Weights of a small GPT-style language model, trained from scratch on English Wikipedia.
Size: 2 heads of 32 (1 for keys and values), 0.576M parameters.
Architecture: LayerNorm before each block, learned positions, biases, tied embeddings.
Each number is 128 + 24 x the weight over its row's rms, rounded and kept within 0 to 255. Layers, rows and columns count from 0. Numbers have three digits each. The size before them is the row's rms in percent of the matrix's.

# layer 6 MLP down (transposed), 256x64, rms 0.123, rows 125-231, columns 0-63
114:146124139140133127130200095124128121138190087128134163135123150109119123153104085151099144156115095132091119106120106134128111088121120172140175154114133109104102137143133122118140090159109102
122:125114132142113117134146110116165125147160103123120134109142085124086122131117125131142119124135112146137065100153166093057126158116180131157144168136151179106131121136134131156093119141137103
123:105158095135128117133170143132150094160163146137101105127120117152141139108100119110114128110109099098077142203129152156135156122145112132119116084134124106176077129124123135155098140149142119
099:183137167136140123109103167144137105136120138154147134108090155122119134116121126126098088136163117113124130115078141108150118113122139135108115118155133099104126102193172156164129097100176145
103:146178129162086159127130118122110131099133093129112139117100143121100141112145158116147147120138152122163105145089117142176110151162119141111142117136094102143082174114143127124128082171108086
101:109132118111159165175140132155072094155133078136153179085084135119114120117150119132097132110125122133124115149163145109125158121090134112150108165125145142137089143142097111143123165128121104
103:098143140106117114159081125147124113153150156099140132148147115144081134107178103120088120163158098148167109116166122111125134072157118127131138124130092139152153107105170109095138118149117147
079:128106108122134165145128107125110142149106091159165121120114153126159100132091072131125152095176094086152147150103165136140095133152119145093148099149087123147141157128143133140148106101157127
095:089178140080148131115160110099153121114144153147116098108125120179107133131142106089132136111149162120134105147148143101082117140150142081150155118130112103156150086138148098148163139119128154
081:148102161110091177109122106129116126114141112127158148124147150142150119087120147108129146130125148104148173150115120092113144148161130125139157122120072108155153125070150151095120167120144079
077:105141112083100163159158123117137131133130127124144137086151135155096110144105120124169125104167145118142118139076153097094104186162139130129161077118139103132152131136115139113139136078151123
105:139147115107093086137162113146111173152131106136112153123116098136153083089165153099124128131149157122162125140126156142123145109116143141121079087097105121165116110164125164120133078118158131
099:136135108157153153129093080103129069118143151126148104130108138105103179151149149117141106125137091137165154116145082122107160135169124114120120087112162133146141128127139141122109088116136179
092:159144133123083141141107137092106152144153099127143104111091114145190066128116133095106156139120124121146103162167129160111104127136158108099103137128148163125113142132141184122137119103155133
085:139117096159158140121165124156121074112154113128132187156124090119107155092099119141114124131110116111069160108111133156145120152126173120150138107142102146161078124095109148127136130138125130
118:094099119149161098125126104148174145132148177143104145117143111113122106126144148111145115135122104122117116152111118081109170137136149174128076140132177163113149119115129142161082104102093122
096:105106146145103137146158106108087172088109099170166170143115138120122147096099129158141109140138153112100150138138134118189145151119137144126120096156136144078115118101121105165098141129146114
071:143148168143103158144113115078149102142172126129131112129172158153080127134110104131168155144114125134086132108124118159110100130165093142102144098143184138104119097095126131127106111110148122
113:102199120132163145135102133125099169152151112060090127148118113142129089124148102140139128124112103149096131138141124132126121101120145129125111169132108180147100094112156131107116140147102161
103:129139129091102158096120145116137110106102117137134091169110100137135107119150114143085148111112106105172166162126138164121135179090146137157106153108085156108174149152136109112153116109112124
079:113166113091112148130116128124114139145111160107128118151118128154143120092116080146192127134118155116183163179087147102126116140155135104091112109117117124123129155137096132108162161115119090
087:101155144127145124148169139101117129130172075145141132078181133147159086149135103164143138091119074113137117113129135147105098143181120141128114130128137123140121102120109142107088145110115107
113:099061141153162141096120099177117119114138115109136128117111113108112081118169167132150117089083143134137137111131139139170159141144157156156115110145154105094130148151133150128093131116148129
072:133089147121130152149103134101123150138109100182146121122112172176130148110134154129152125130132150088128124128125107099122123134149103142105117067137136137143153126116151139178127154083077083
124:136165112112113109130153179120188095171132120068170115152145132120170086101132130149128150099129108137125116130127128116150082155114147129110124128123149124106126104148143123064132121152130114
090:129154166139154134108120113096120082140151133117120112113121088147128110115122105113053140103135108145145149110169111150182097096170159134143134161159118154133134096125119147148136096118148109
079:137169160133114151127123083141153143149106123146137107135141132170109142149148119123114124100117152128155092104075152091133122132114094112095116102131171124122137097157160089153123090086174140
099:136135113130132143099106130115146138149152143148128102103135182122114139151164162150157153110126088179135119100143112132125120068131154143124138114160130099114127126129055116121118095128146071
080:086143107126153177154112129084131132145155121135131120132116129167111104087174106097150108127146162098152120124117133123117147133158115154119140046096148139157175106132128145122127144119110113
094:140173122145145135155152106172144118117173107082111145140147131141089155152120085115132145117129118125156144143110150143104115156140078119095173119070109137112166129105118090136115115108117112
108:127073094107149125123139138181099096121092110147129143138107121139103120090123135125123150114128154138125117104072140160151155138144117129144143166139138170105151148072148146173119152113093144
090:108139132119095124139137142105117113108153111096128104179163146130086147105152092129138162143099127142132136122078153136118117140131097132081199108129136137102165142157158087116146100140135133
111:134133184133134101125060125114149125128151165156157109106100144161150094119130139112113134134166109139141147147110132108108131101132084117123114153108115118212138113107123122111137084140119136
112:176124066143161134171103149136112114134147124101154101115114138120126120121112132138121164127133138138116160149062138097096151149152148146141158160114117138130130096128169149086094114108114095
096:154104147094132144107111143082117120128150101133151114175132110143133104110168127154145126063173142144152132083148122139130156109111140125136088100173116166121133137128133138069145102128131127
094:108162108122139106112146141130133169081135148081126160110119082105139127085157078123144136097135134121122147126139117085111151148125135160111102121174177114162116143105135111138118165164136142
087:116143121143130112097184181092094114093157129113111129120180100152141120102144119130094141125177148110102078142109166130147148107147120170100086107131123133112115126122136127159142127123152134
127:112098097150200111138131151116164147117129157140146150141133117096094135144129155127116079123106113159088121128110128118164165152102148139134144124103149121164140093090161114146133103097122091
103:120099066125155107135118165144096143135096169100107145169153152090125103096114149141130138156119146157085147139108097144162166120127109130111161100121163162127133107099151136134127117149102130
096:107105129134157121137116131131105129173150130099071130159160141120120102158168113132129095130156126128159170109127156129147124196153121138119115126083097127115127080145114131140104128091108166
122:172086138158134116138111110189156151150114119107130145133107133104116118105131123107107129131119136155169112152126150134150154138158113124077109095126108182070142120160149120116084100121136127
118:126130139133128132137102104154115158141155141123159115163095125167160119089147140090105119151153070125146153137151170152090104122095108141129112121066153135144079127126140119114119104132120169
126:170112156109130144146102103144150130137168184157134127063093156147151112130133156152139108135136092123126145133131113111110102123153121125126135176144127141137081090135130141138121105068116099
119:111123145098120117135181099102124092113164130148115146118133115083147153100171101132148138137120149110174115160126142117123074148141104093154090149136104161125133137122132140114141129076175113
103:127112104118138134128125135099111101133119096167158132119172135137108116125159142117126153177126107173131121078145133159108140095128162102127132081122125130082115111175169171150104138098102144
098:152119134130135145152131107152088118115128143104106114177088132137143111141183093132165146127146144100150155138177116113120146111127128131135094119113099137119158104141171093134100059147116102
090:093136130162123155144079107142125127153079110120121114140148126098093174179145105172109143142151118106121146117124102137159090085164142102078147138124120134127141150098141111113143159129134109
087:109136179087134139119149134141134120127157102136125073084135115111120136131147140128160146116129135190129141100092124138111161125116143062052130117125166128124129129124133124131120149117134167
109:146115174138137166142107102133099118072147099153121158155113139106098120176139107147127147143134114079124138110146091082121147154093094083130162153142152142120126138179132128118132133130129136
105:128113103102150120159154127096098140133142161177119153116160158171139083107111103133133102143096108129146154125108078151090122098147127137124150127126154114155125110120187148145115130089095132
099:137124108138122123129137124104164125144166134113142152172142123118095124106138114189133159125109111079082188104139107145127132148116172127129127109105148108100087141119083137098126127159165114
085:114119151137122139100109085149141126117139115113120098119165157105179133096109121134150123148133147090104138123157170152095081172098147114125120137117195081102107142151137130126118114121124164
112:144144097139137107163135169159129141154115143101096111112115132098066175121144128107081146151124110111140140095117141126131133149102102125133106171101118131129141097131149182092118140119165164
096:134126132142112127144140124172126162127148088147101137154126107118114152110075098154137092112124094129116105140171109186088108132115138119121173097122155145132128135108114132090155151111172170
087:140133151101119123110139115089153174107119130134102136102100122160088136133156132087127147134117155119117159115111138088149144176124143175149103107089132136146162152132130152121096092088175108
087:115131136149091139154096110134144118097134072156142116114139155109122125146098091149113143122112127103118131164129148100165114119200180166135154116149132139112092110105152145159111116111153104
097:160163121111118154112141098167132147101144144137137168177167173176149124135112115137160119149100080152131164132117099132128108115107103148127125115134100163108095097110106108116113094115097122
093:089150166128140134132143089124129203116110094105138140154123156149137148079147112124095156102150122092122133159108144146125126063122163132102128127171108134111108129106112134119129153123150105
104:116118153158104082119117151144114107144136122095100112142134172168138081172139105125155129119123098150110099108146133130123126154103145144111108097124129090142088119114121180131164173139110172
100:154081146158106101140138112160090130117136133130087127132157157146086120160127093136123127103110105109128161136115088146079161130138085120124116118103168143157148132113132155130182127137117171
073:123110148140119151152104098120138133130160077144173111126112144136126127129159126112151089121158183079147182115099184096113122145121149111132142077132125121133143136123132091149110125100154118
088:100101134156137094100117106114104133137097086172109117138140087116154082136177167169137175103116152123140137099100122140127152156140104114116133122130150093138168147119160121167141106119131126
100:150158140148185154132126110128140115126123140114129158154116081094098128094165108137069112104139156115117104113157137128148139157107155070161143146150120146118075146101102128110119119115138116
109:113094157106135144169154108171082107119123105127140094146093110160140126170086134158129147167153139118110121099149119134119096104139158142124129109143116122103160121142144155109185128123085104
096:109105082122157127106160112116120083159123122126140145166157119103110181111121149132102090117086154131126132085136114095182154171127119135138136118140140149136110143128120165164103143150125091
109:161164119126153122130109115089116100157127102132147142144086101146120130120147110146128097116105084160106118128173143133115220112141105157095106094125116140148146137153146112146118103105129139
130:130153096149151149091132152125134157143097113138139108186121164144164116121119139134134116136145067134182130118107113110089098152106169105129100096120137156117129096150147119167106128104101122
096:163110106111123115116094140111105114154103161136103095141134172109176124120133176112151171104138114099098139138091119116149110120152128162119101096137122146095148159159121165127114118099178114
077:136122179082132145143119118080137128146162103156159096129136116159116111069141079150135109109162164096187155112114138111130134109156116140151132094116124106140124159150127117134112114149122138
104:145134142149099146119160123163097108088127153141097136129131123091089152127125110104120101135095090123090129140118138148105155144103121139134170143071119152112126141147112146150139125169126204
084:140095108134144093101122137131103129172134170150121141127100154111121121089123134122157121129172129170102149105160154128165135159109159126101087120102100106092138109144131138104185114140084123
111:159150118113103105147135131156141155128117113109102129110134086116118130115124102119164098163131167121040135124143126158168159139085101139168125126122104107125124112106137146098165151161133142
087:138182104119132151162143126106141106145145092140138139135118123175106127097176120100116122097141179125098112146119114131145135123133125136192153071145110109135133082096116144106101132111153133
097:096142144098075136123137099152113098052187097124087129133117117122084117129134107112097159118144110146128111139144138175115156123153168128130140147110138132123181139123129130131137123150149128
088:142084124159148125138104082148079127165149109150118123131140170124119132146102081137143123168129150101122166127126144143099154125120101151105141082116145145128111153077130151137102134071123118
097:121120139114132135119096126143111142155119135147154177139120132121111126162112124166122118180167115096117139139162112104145122054143132167126077078118123144141088101113105114140167141130104138
096:126152087137164094110141083110123112140124135106117128096155118155120149096142111154111121102161099116122143141148118119107111109167163127081136123144148129143105109096109166132159101148203146
100:129116088141103139123115144112150116141116120156119139135167124104149111147119142110154146120112112091118092063122114167139100136099154132146137098162131154151150094091114187166143167137103108
088:118131133105114188151112141137125163133142118145130116105138106174158151108161083134145127057138164094191145121121126124119130111132116098107115110161119109124139105116166125116118129139080140
079:144141135106140138128098107153143138163117112136129159097143081117167132097149142192161085112116153112132135153128138129102119136143135098121154079115161126135100094097146185125131127101109094
085:104083173125137124109129083096105132117136145157132143121122118169140153093153105154170147107176127115135139165112127155132105087121102132118104081089116129138155149096115142172158109123119123
110:166109112119129124112125181103113108090165095159146118151158129158098107098154141122103143151113101121131113140073155120147140122137151143084152124135075152089142117146135166112125136142117168
092:101139113131142126115154126153142107120150152094126123177104098121151173121118100131133144131139168125075118156171133144154156092118123110101064098162105113111110091141109133140162137113155117
108:133138105086100112139127091162092137115132083123138117160163118129141099094178181133124125132107091139164145137118146101134139123134138171111104110093139115134138166116139115083144127109155174
107:145085098115103108118129155108110118196140154101114109111114127127153075128117132147146180106112128116153137136146099136111157109124120118112126072127189108123138154119108148135158110151149159
084:131181124138096132148139097109081118121146121146117112147146134134136119108145141153099146093161108100135134115160120112147154139177105158134121067156096095136107136114106134134107159126187161
099:115131101135158145165110144149145091143061150092164159135135136098144100132119171093127130147116148159106136084101106142106117132108162141095163138116090130139147100139122157151134120104099143
101:107124165168094135095141151124110080103115128172165101150124173075091142134146130125113141163140129133121169109104142128106113149164137080117097125110111137155120139132147109145128160115105154
110:127156159125111115181142150070155148169142099133124165104132137130120123131127129138107105149115098132157106109169107147158150110124114138148104101125137159085139148136079146149113098084142092
100:122137133153109084127127094097078117190122103150120139095150146127162128133125119145097108137130139114141156121119135106129167060164133123107123090171145138122110171133135170150136107135121144
115:114173099115114114122124136108162134125159114118081146122125135113169087162138063152116156100152098068157132124148116116132147122128183116129140158140161140118144115129100136133091145124127102
115:123166127143097091152131163134087133110149113154109117094140111143156151115121108096139123170149129176124174144118135114095136131143086132117086091127119138110102148125137113075172120165143148
083:135078125116147134105145086129125144107147146119103134130158132129142173119122167126131121125129138113118154131164100121114128150121113125117098140189072117141117125149145081057158177146134130
082:097166124143153135141123099137149134107168088153186124112123133163148101123123126148155102115107174096127145104109111124120131142117171128141133121094129049135144134095098115123152167120125131
108:091159161092171119118121120128116113170155107153172123177128112090103146104137113135122085089153140105138119108157125088127106113141168132110152162142146103147134159129125099125135086139136107
102:175136146151164145137155121090194087127167166116125142086125134110151110134102127160154129137129112136121150104062119150076145141113109137131127139131128110126123123080119125123120131090137147
092:141097100148170106117161129115119104157119130072120130120128118111114156110118074199127158107154132134133142140093127154108174110154135114138134118138120169083142101099126123146157100141126116
102:144089175096137164122108161145110087119149130123159120146089119126134130178136169115149099124119148137145129096127112132103082126124160145114097139108128116126113125188103128136081169134098120
106:082156110117145112107140171126085149098126115091159127154149116114108164139146133134109137107104144149132151088114095133116139132186104116146106116103130114132126109103151098164138139142192161
107:101111129107113132133150140120143069056147111156116158110155148157130126144135115112126165114124144146127142126120144138115111140116115081168150157078096070137124137142143102109135153127146168
100:123091158120076109154113076162133093107142141107177161114086129134101140150086159145169146122118122118122146159116167149126106134134126154098097127155151098126130156143126151135119098119132101
113:139122122110144121133141142163078141095128117166107106163109161142124150092170088109152111098097133135202124118099121103134103106142096117122123149129096138158145109148158127145120135091129162
101:145148128143107153126140099101094131121123085098115144129167107118109134154137142163201145123124100141125176102142103130119143113122133140128149112103107132084151148168086178120102100127099129
090:160110157160134193126133131133119135158109160135092126094110129130174154127147138114109100129137137132103084130093139129100107152125068081120136094120136130110153137168127088150137163109118135
076:148123105104112167138080112108125122090126134143160133149128125150096153135120158107199149156144110121116108128125110155119094141132113140056174154138145127099169121110098107115126143114129134
084:080177116150107106146112147137139128118113131126126154119183076106077151135111147164134145142142143150120140113095149135094093106139142080148117158158117148123105108135131124134119067106131126
112:167132141139107142133158138058139115141139087088116109119115107105074152165146112153126099116119116148135109117133142113165125104139075147161128117146106126151176135166104136121156149104115139
# layer 6 MLP up, 256x64, rms 0.248, rows 126-232, columns 0-63
113:131116163130130131114129115117121136120154153163133103124097072146135113137119149135114176177141127096131146130117140103138165115161100094102087088150129113082093110137128140151128119123196150
109:164101156127140125126141139135116096086126138130117127112127120150130117117142151095140136122139097059137174156134128170093103115092132078151167129131144121131142160156147107058125140139117144
096:135119138135099174129104136106123098149115138114144116162097088114103175099131123134156188155149113135154135126095079141103141083077100147115145098149149139148154120098135140139134141150115146
106:128105156099134177122083149117130138113179118141120144120111144137146106118135124221123128139109151146107107096128136145090137128109115140165090173126096148092128116146135130129110149139101145
093:115143107087181105122127139116109128142118098137170124146150132142126155114152180108144120148105129137156147140120084145142116058128117154130164149159102113133145101117145156114111150086085144
100:120154152131129132149118127078149119125130079099146089139152177136102156144141119148108134160119112152179092137143129131099131133171151109144107090128126145118155161091131090151155099100118098
089:179131110116159122091104130130136152091135142096106131156090133117110211098153131141144138132105185151098120111148142116140136117095123125132152129165164105119126156129110096143137115116139098
107:165155112131117130084062167123148175112141156086110111120133158130085113131165106164138109123129147167125103088127136142123132149126105140141086141163126106108105124112140119156138122136095154
092:141131109126099099137128085150091140105127138129109085163122104103096157121097127132122117132160133146193147118115153177114113147114133129141148136102174130090091143156104089135142105129129170
089:153146138112143128079116178151138124125106118109125127115107091150147149140126148134125140188068148122116153149139102114159146110099151128159138159129124134116133121125086109100083077129107168
114:148110124137174119145068100139168121138088118084102124089131140156136140157118110173121094102133163105113149136133121102108139088112151140131125166180138145119143140115130173094127130120148135
089:179115130065109111123094124143163171094113091150181135184131098111146115125127146159153116111121128108094115097103143143144135108091157115142139136125113146097112114140124137129113132108166128
098:142096153130162127099119156119129123147123152126111150133147101111056132153147104140131125148148176099181127106073094140123111153130105097160139131145133098132158144092138121147095155126105111
084:084139127111155138171107152133132139144127150094125112147097141090099154107202123132132133127111149118115110178140092124160135090137093100143112127133098143095149101155133124111084140151108139
109:103103115105092101115128157146156159151104145112191127170129097172114095158161152117142129122114108134164146142138136148130148073103109164137122125159090159127128124120118092120110133100131111
105:145135137131099125111155126114165134099122144122121130132136066066113111125107137150129134137138183182134110112185119144140120091115140115127072147111084120139145156143121097154113129105148134
095:143098126179166143148155126132150123101122113131117095136117122117140117158111090137098133112109151129141129130118128155098128106160087158128063163128070149091189125125130118116141154147109123
102:132172091136119085123151155077108171104116118130098072117164107145141116074102112147128150139149126138106125170165128156121139102145117099126102120143147099150124151111142136143147138143160145
099:131123169147170126143092098100160116138190103120129121124187104143168150132141146128118108122141100114125100143152108168109127112132118108081130127142114153132130134104165154079164148109109122
102:148100114114086079172164158132128151118113123138134108120122109109145118112135104155148117115211144133142123136138097131081177145120113137123074149167134109132148107112152142150115130123111141
087:121111123154104131112137151142137130138123084095078131136122180116137130099101096124125165130125196124143167151129093124106138104100129114125125176139088151115130155163117121160159106143157098
104:188131151162118084159125095165114127125103142122105132138111117171130164098123119112148128123124086107128122159130140087128137150145098114081110132137125136097135135145170092112132163157171157
090:116152142156129109157126157114119107139108117122097129123148113110121102155112186121129123152123079133121090141140160113158099122179132145136167123107084152134117126168096138066126138172151134
120:124133142137073153136112113137186121130118133130134126106109137126096124081138131149153174142111090102148124166101145092115145115143118091084168147133146125145121177159081120146159117142131117
086:169156134111144135137117149112150146129123108158100153176110094061150098127080102139108151125147127154144123127113149097152141097167122108111096128107113116100147145121120109105117169168122095
095:091116112145108110136139153149145143121101141139116090126124108132163107119111148117122155127139132152154076123101134195140151111096074160137151082103090147138139134125137169091124169138118109
101:094092125112108125173109122133101146128134123140118099135128116167176120181097128138127083138137107114154118176127106093172122074148130158149137135128109094144124153081117108107143137134154114
090:167141150128144105105115152133133106153131122093119117123148091081140138095148137134139133136094143146107194121147114105132095123131170098087109149115072124116109141141163103182119142144149122
100:094096080123100091104126140106084145171115159123112160105111127132147128146137180137112106126168152118134089153155118142116090129117132167148105129140126106162114120149142119087099154165142133
106:130150124144140127107085130101166137135139132115115133128139095119105187123107133124121154127148138105125063139104133137091118120129149092110179111121121140066136172077128129120129122148134178
101:155103127163087173176091107125154138137158108106111158106132091127105128156119117097124115143150129126122090124162089148128151117139114083124120190159100127147128136164144149125129147109097137
097:098072141178138138128124165141120097123128125152132132125142115124125151124133132153142113123175094123126114135115098112137128120128139089048118142181110114142095148122119112109103143178169150
108:094127157153128168101089107125128140106098123180076101153094145153143145134132097077132136110152127163130119143169115128107163141112150110134156111150125148120132122142156081127118092157149135
105:133140136147151113130113115108127120120078115119129145135118076135123141206132098074100136122117187101118109151157111128113145126121098151112166109175150104118107154150159156118122112128132136
098:089131128119096134134130120104133121092103176144152120130149126104116181150083162155112121140104148130138167135120123113138139125131060155134148142126079103135167143127127127115089079115112160
088:129097122099142073151150139164162160133119141135108124128161097136108098151166093149161129169102108161117130164124123099131167136128139124115107115136109072102101131170135124145089151141130112
113:160126108178123157097114113137116139112132117167103146144126179127155110130147091100152144121151125114135126184074090108099139140105136101129141129121122091142105107119176110114101129174151136
100:129095087136107151139152131131104116157127092131118113177125135118122156090136117133128109173136111131161112126155135122178069148153091123113166136158113141107158127162131157164135152114081124
107:084180157129085118094138147131135149182149127140167123155121096155090139127119125147111113152103098121148124126122092125088139152110091120139105143164114134147131122130133067135102167109133130
115:172147131120132162085114138118116133124099109127140123102174115108109117152150133121110137120141135108157152095070090133125113088167096158141134128150103076117150118148154127176124166104104117
115:117090160117192137114108132132127129099112100152104118140150110137109136126106128096108189138130136164143130121103145096119146111134153154104164107165131102144098098127146149126079179109110150
114:106109175149136170123138134124137107110129132135078104144163086118110126102138155143163159148103169130132125142168110174111168109110069127098130128128102107122167142129129162119128123123131087
107:137098103147141126152117118080130129092154107145151104110122149126144186163129126125140139133110156095168120144153080134099128133140117116181113088117128144120140127100180136110109125090121180
104:102139123155156158120125144121143125136131146126120093118139170093087098070108112148121132118120121104143142110107122099100137139110130163118107161149143086168135150150124121107127164204143097
098:110134154127110147101128095143109168148104120157147105138152105114143139145146105131145089136131139085089136115147130106150097113124116103136143087127108112152114189132173167148079157101148095
093:140100107091117137114159159113132120107127136152089103160154110147131137152131145110136126123141116136096166107146090080110158112133169124184073147138092152155126151132081116142110153139143146
086:171124121138131149119055092102099135135107151152102146160156116149108112115123122143156082137143110105133126126116117181150101137141099125127134145110087147171113118108132146125104166087119092
117:100120098151106151109123088120167148115138127103094127178178137141140124157122118135178129105153161149092121113129101132159126087128153140092156134089074128134151127110127121159091137127110122
107:139122166129138107117089114154124095084096100140109131114180136108152109142091112154133107140164135100103129133146172109132156118126131137120126132150107155126143127139157136080061104170138102
086:155133138125127117119127124131148130109129148103159151070130101147123134148152156175136128178170099083157082129107108125139104088105124114136096093151124075116133099118135143143090153133122105
095:108142134125165198091144138155151130107147131125106117159169107103115145119127154145112127147126136140110121190129114056136123133139120106116072157129095119127111145100167111125125135111111135
092:130145148135134127154123130057141166133116123109077149121172070103165103117142104152133139140127125149129150135124140124108142133145105130152094129157160097104115162138117059113121127154130148
098:119163154097140141105093093084165104097108098076115135113155131150127129129177133140135132147119156104128111073122167136113117132157139124143119160154119140134179158102118124166133125158150137
085:165133141139109092113154147096121144119103128168125106159144130108113113149106114124151149146103086136074113160130094149117139101110119134145193085137153148096152117113123130081169131127143152
089:137134150115124130097164121133119113139141175118143122167107155100121131138115132160179127127132115084130107119149129135145140093035097147132120097112098110164104156125105126121167136113145151
094:081124111149140105086139100150105149127142131120106101111156112132107167111134148139151110128142140114121112137161158075130128141083117178083131141128077099120169131104132131145129139113179158
097:162149091159143130108120142111121128120090164147097093117140082099142099103150127145167110124152140172125096130182124134179082115141134134119115154143115147156095137141131112117087101124147138
098:149085138133091168114117120104161114146140132105141148177152137122094141122143135126123121117159104111130160122109121153070172141065155094139110141127119119109100145188125110108143145125148123
099:159086132149099146141118078116107100126131145138159124126158136130170163103136142120111132104133119117164163088149085113122162069088138121111112138139120143165122140158129137164106102159157136
090:120151098137144081146121105131159127142150145139136113125069124124139142134078122098100138157112139093123107117119099113095129143161157152130140177165133137096132118171098100111129171168095130
083:099147145134104128140130122082155162157088155116130118122145125131082164125120145135117103150122095113139090120111134107164108195118159107117158113135139138128119126127099129148153149106117204
100:160143123124110092142106094133124119125103133104101130135107111119120084139128149116177093119120125133102144132128109130113131094146106117132121134135158143143234150106143138095109133175159141
114:124140147120135129104095121090124121167151118123157109175120110157123118117177207181152093137101107134098114162122093139099155134130142141130160114131111119101090118120140126125092121139143127
097:135155145129150121134087109159167140110136152128132141137168105140132175123079130135148136163158108154072124131127135105123115135104094127098110095141163120155097169117172099099118101133138162
099:145136127133123193107114178086159144096077156150091125120142120157105121115136079145128131137135098090108121186110136137103100142139128122156135151124140091116146149133121106152124155098142133
117:110130108180099101149119110090120131134137093103129109112128107094125152106120137137172181135141129113144157174131108145155121138144095091101147110156120160163122169143141142086162112116095136
096:147133154165119109129162131152172136139100129172139148118132107146140146138075103123108094104145130121121112102079096126135080141106096123113191141175121125123133155135118095131115115116169141
082:115138143118124085130109103126132138124126145125130100093101134164158142122112094160184158127090128162143164122109121186097147115119093118107140128115094157087154142100147127155158150147096107
100:164166121124105146111134110148131155138114129152170134121145102113121114151129119116132127137111179135117128129098133094106157081135119143097122143119142092180135184097161059156135107136118110
098:110108158148120155101124098139126107155137116141145105140113149114132079113150099109137115132088169129112136141183131162103143089139123130102130150160131169082122168124153076136134105128166156
110:155138090165157120118116140115088130126141099145069110163166103119141112115141068167133129131101161155115125154144106127135134154139093129145093158173124113107143149138177105123130147121137136
088:154099131119133074135120152085131117110093090142119152111121112172174137169125135123096159103104127119135159116113148133126085100138114141141129095171147127175142129129128120090088107130096155
098:128130114133097138108116131139106103100113151133119084155172114140119169077149176092141106151132097147116092100130135158104153158117143108115164111111120108099157160128152113095142152100137165
103:125157164106126141122103139107158135119132147107125145147184112118123117080093162138164168124126125155139111134167094132098103158193104136123142149117113118069141123126132129140093115145129093
101:139127111145073111129087078142098154083155125109148078111116124141109159118127108169156148142144119157161098136128141116129108105133090124120152141124142113151115166097118156158155114169157130
100:113115096110146140121165147111131136113146116156130131135098188116136122144124137129156143125150153051155104120197104128136110123145122124116132090145111135128077121146160123144119121078095135
091:118122173135131087125120136134108136104130110094101101176122082161085119166111144129111125166146123152178179143164126130120119125168103132143139122149117149138065110099131105123134143136141127
097:135120138138179094112146125156129091095099123138150134173148126100094060112100165114143103162159165151115103152115086147110130115136127127147159140121145146129110142140097101119150116110163138
080:123111069145144155166155147132110151116128125125122122152145095130075169124120175094144125156126117083153094155151133129101122109137140128133100098106161116142124120157153121093166100117149166
090:102112110141122114128115139126137143109140169133106132118127094101104161129138155073121162197103150126110093128134104087125093084183135145129100144155149102146137138152103150114145124155138150
103:150118147109150100133090180135169152124122148116131145108141139111116142108113142165112070123152130119111101133151134087143097170068146093118120135132132122091091123134108140120161122131176152
092:114114111093116125154085170091123096144088152104136142141136172125169096088123162120094105149101159110152136140156121135145137113143125146152114123101118175139129159104133139124125168175144150
106:107157107114085154136122122122108154118131100131137066108143142089117143082158149155164121168119136114119170129153099117116136160171117115161145178121122112083102154131153128149135129109126111
108:140121136169109128125142170118113141111151088131129130147078102166121139181120134090113157100153123097119082111128106148144101118103130115157144113135106122127146130157110105119137145159206122
088:115117140155144120114103137139152145146104154122099128129092127157144052122174123115093137165110158151120115118138088128154114119096142075131116106099127139153127088170140109119162148114121162
094:119148142087136124119100101107125142074147090106084139108131148163109131138126111123126085143131145099142143141146132120190131125131074142134142133136166135108133144130175126099129088183099124
095:119109145110122121139131130086159119083134161130109130152114138131151149126122111130104105144131077095171121156109115076098136138134146128174121123121098094127110143182113135193113143144112165
098:153123115116130108141140143126103129103128150129106103128179110126140154093127154096159126110116138132156130105077159106120120108137115127143140143104073093116139174132130134147160189081079110
109:110146116122101158155116132172116135101113088149080101142084155111135154080108119107128111155138120146127105136186134120143120098103144126137111169157121138153114136123121141105108192129164125
104:178100103137126137092138114139185085103159158155091088087142129127105144112104159157143149125121137113166106119126135135160124117112087167126154112152109155112113126151140100120101137132105156
115:127161135155102144125084123135114097150128109136126107140161175097122128142124099148144127157149126097120086096132118107101175112135141144157105131108116159160154173157123079097091152139095119
099:151117149130136163134085148088136111161113156086127089116120154108149108097188093158101124133120123146139108097118136148156130158145137170140141126116149116104161130177121169153130135100142149
091:165101147140104120109104133101135117143086139085138124141139092097106130111143133158118118115131124147141160120204163093096086151173110138100142162144111162138079115130137140131113141131138131
106:121090142157147134123137161133146135106119127119111130146155099161127157134135094137143143165089174113177117087141113112195114153091125123090124071136130167138097140145132131133117133103149130
108:160091158126157176096122093163082149136106105102127109158147155154094183105111147105135134107119146102138078112104126133121139138130098122154143142088108120139156095136151126135115114133114096
092:081110137135158141109095155077121171149152098098112147126131161124135116145104128177090132133139138119155131095150130112143080147146149129118125129116113087173135140138086165140122123136081145
093:140126145128113149137126116115130146088108112146128163140139085107118154139135112116139120134155093126147134176162113116119085127113085147173098145127159087157164175131112125114171105177093132
096:132119121113112116130098176133149128125133167162113127145138072165075140145138147147148135114105143093148099111091143098129107121126126119096174162135099174119099116173104147143156099117126130
113:119116171130179124141099138138132111115101169090123146147127141141118151124135148119140163105143088074139118155110133101139098114162074099130159143118127132105126125137109108102132133168132197
104:126117134101118162120112152141124148169137107120121152150136146113124128126105183150115103118157159146087077144145093124117135104134157082181162156095105138112133144179113113145159141143104120
111:101166155158134134090090124148132164143140099125154114163104098135100131114125158131192133124113132146134123101129114122127139156086163116137099108131086133162086127127127089122065121143119131
100:130092150115141167111115138145126135088117114135160147132119084140155116125107132115072094159079178141120126132128137144116095129092123132123180160110128094145148139129148149129148149175096158
094:133155175112070143129076161098149136117098101147130128125147117105141164133147111134135117100117093144120122121158132167094139135186108109122138177147111133138117147090131106154134135166158121
088:119127139147158172117159150109165101084139112123120084154120132163115100113116159111117120126149160145106134141098140147161150092125143113124138127108152141118150114148128143129045108178102117
092:117095106140136105136094118124174108126133131118097125188128159132140132129122143128155101128132135095169084158165153145170111095133129157138141120061102152140114130097100125128139110151085126
108:133107120108114142116126083127073129097116081130154093148116136130127147121178157099124173127100142133158111153128097089152162095130138119108114135185105102137144133111159136132171152124144141
101:137104181122109107157165126147118137148120144115105118155175094142112119100153153120104157183118185093151139138106145115090136114076113146140117110113155118127121119172125156130101130104119131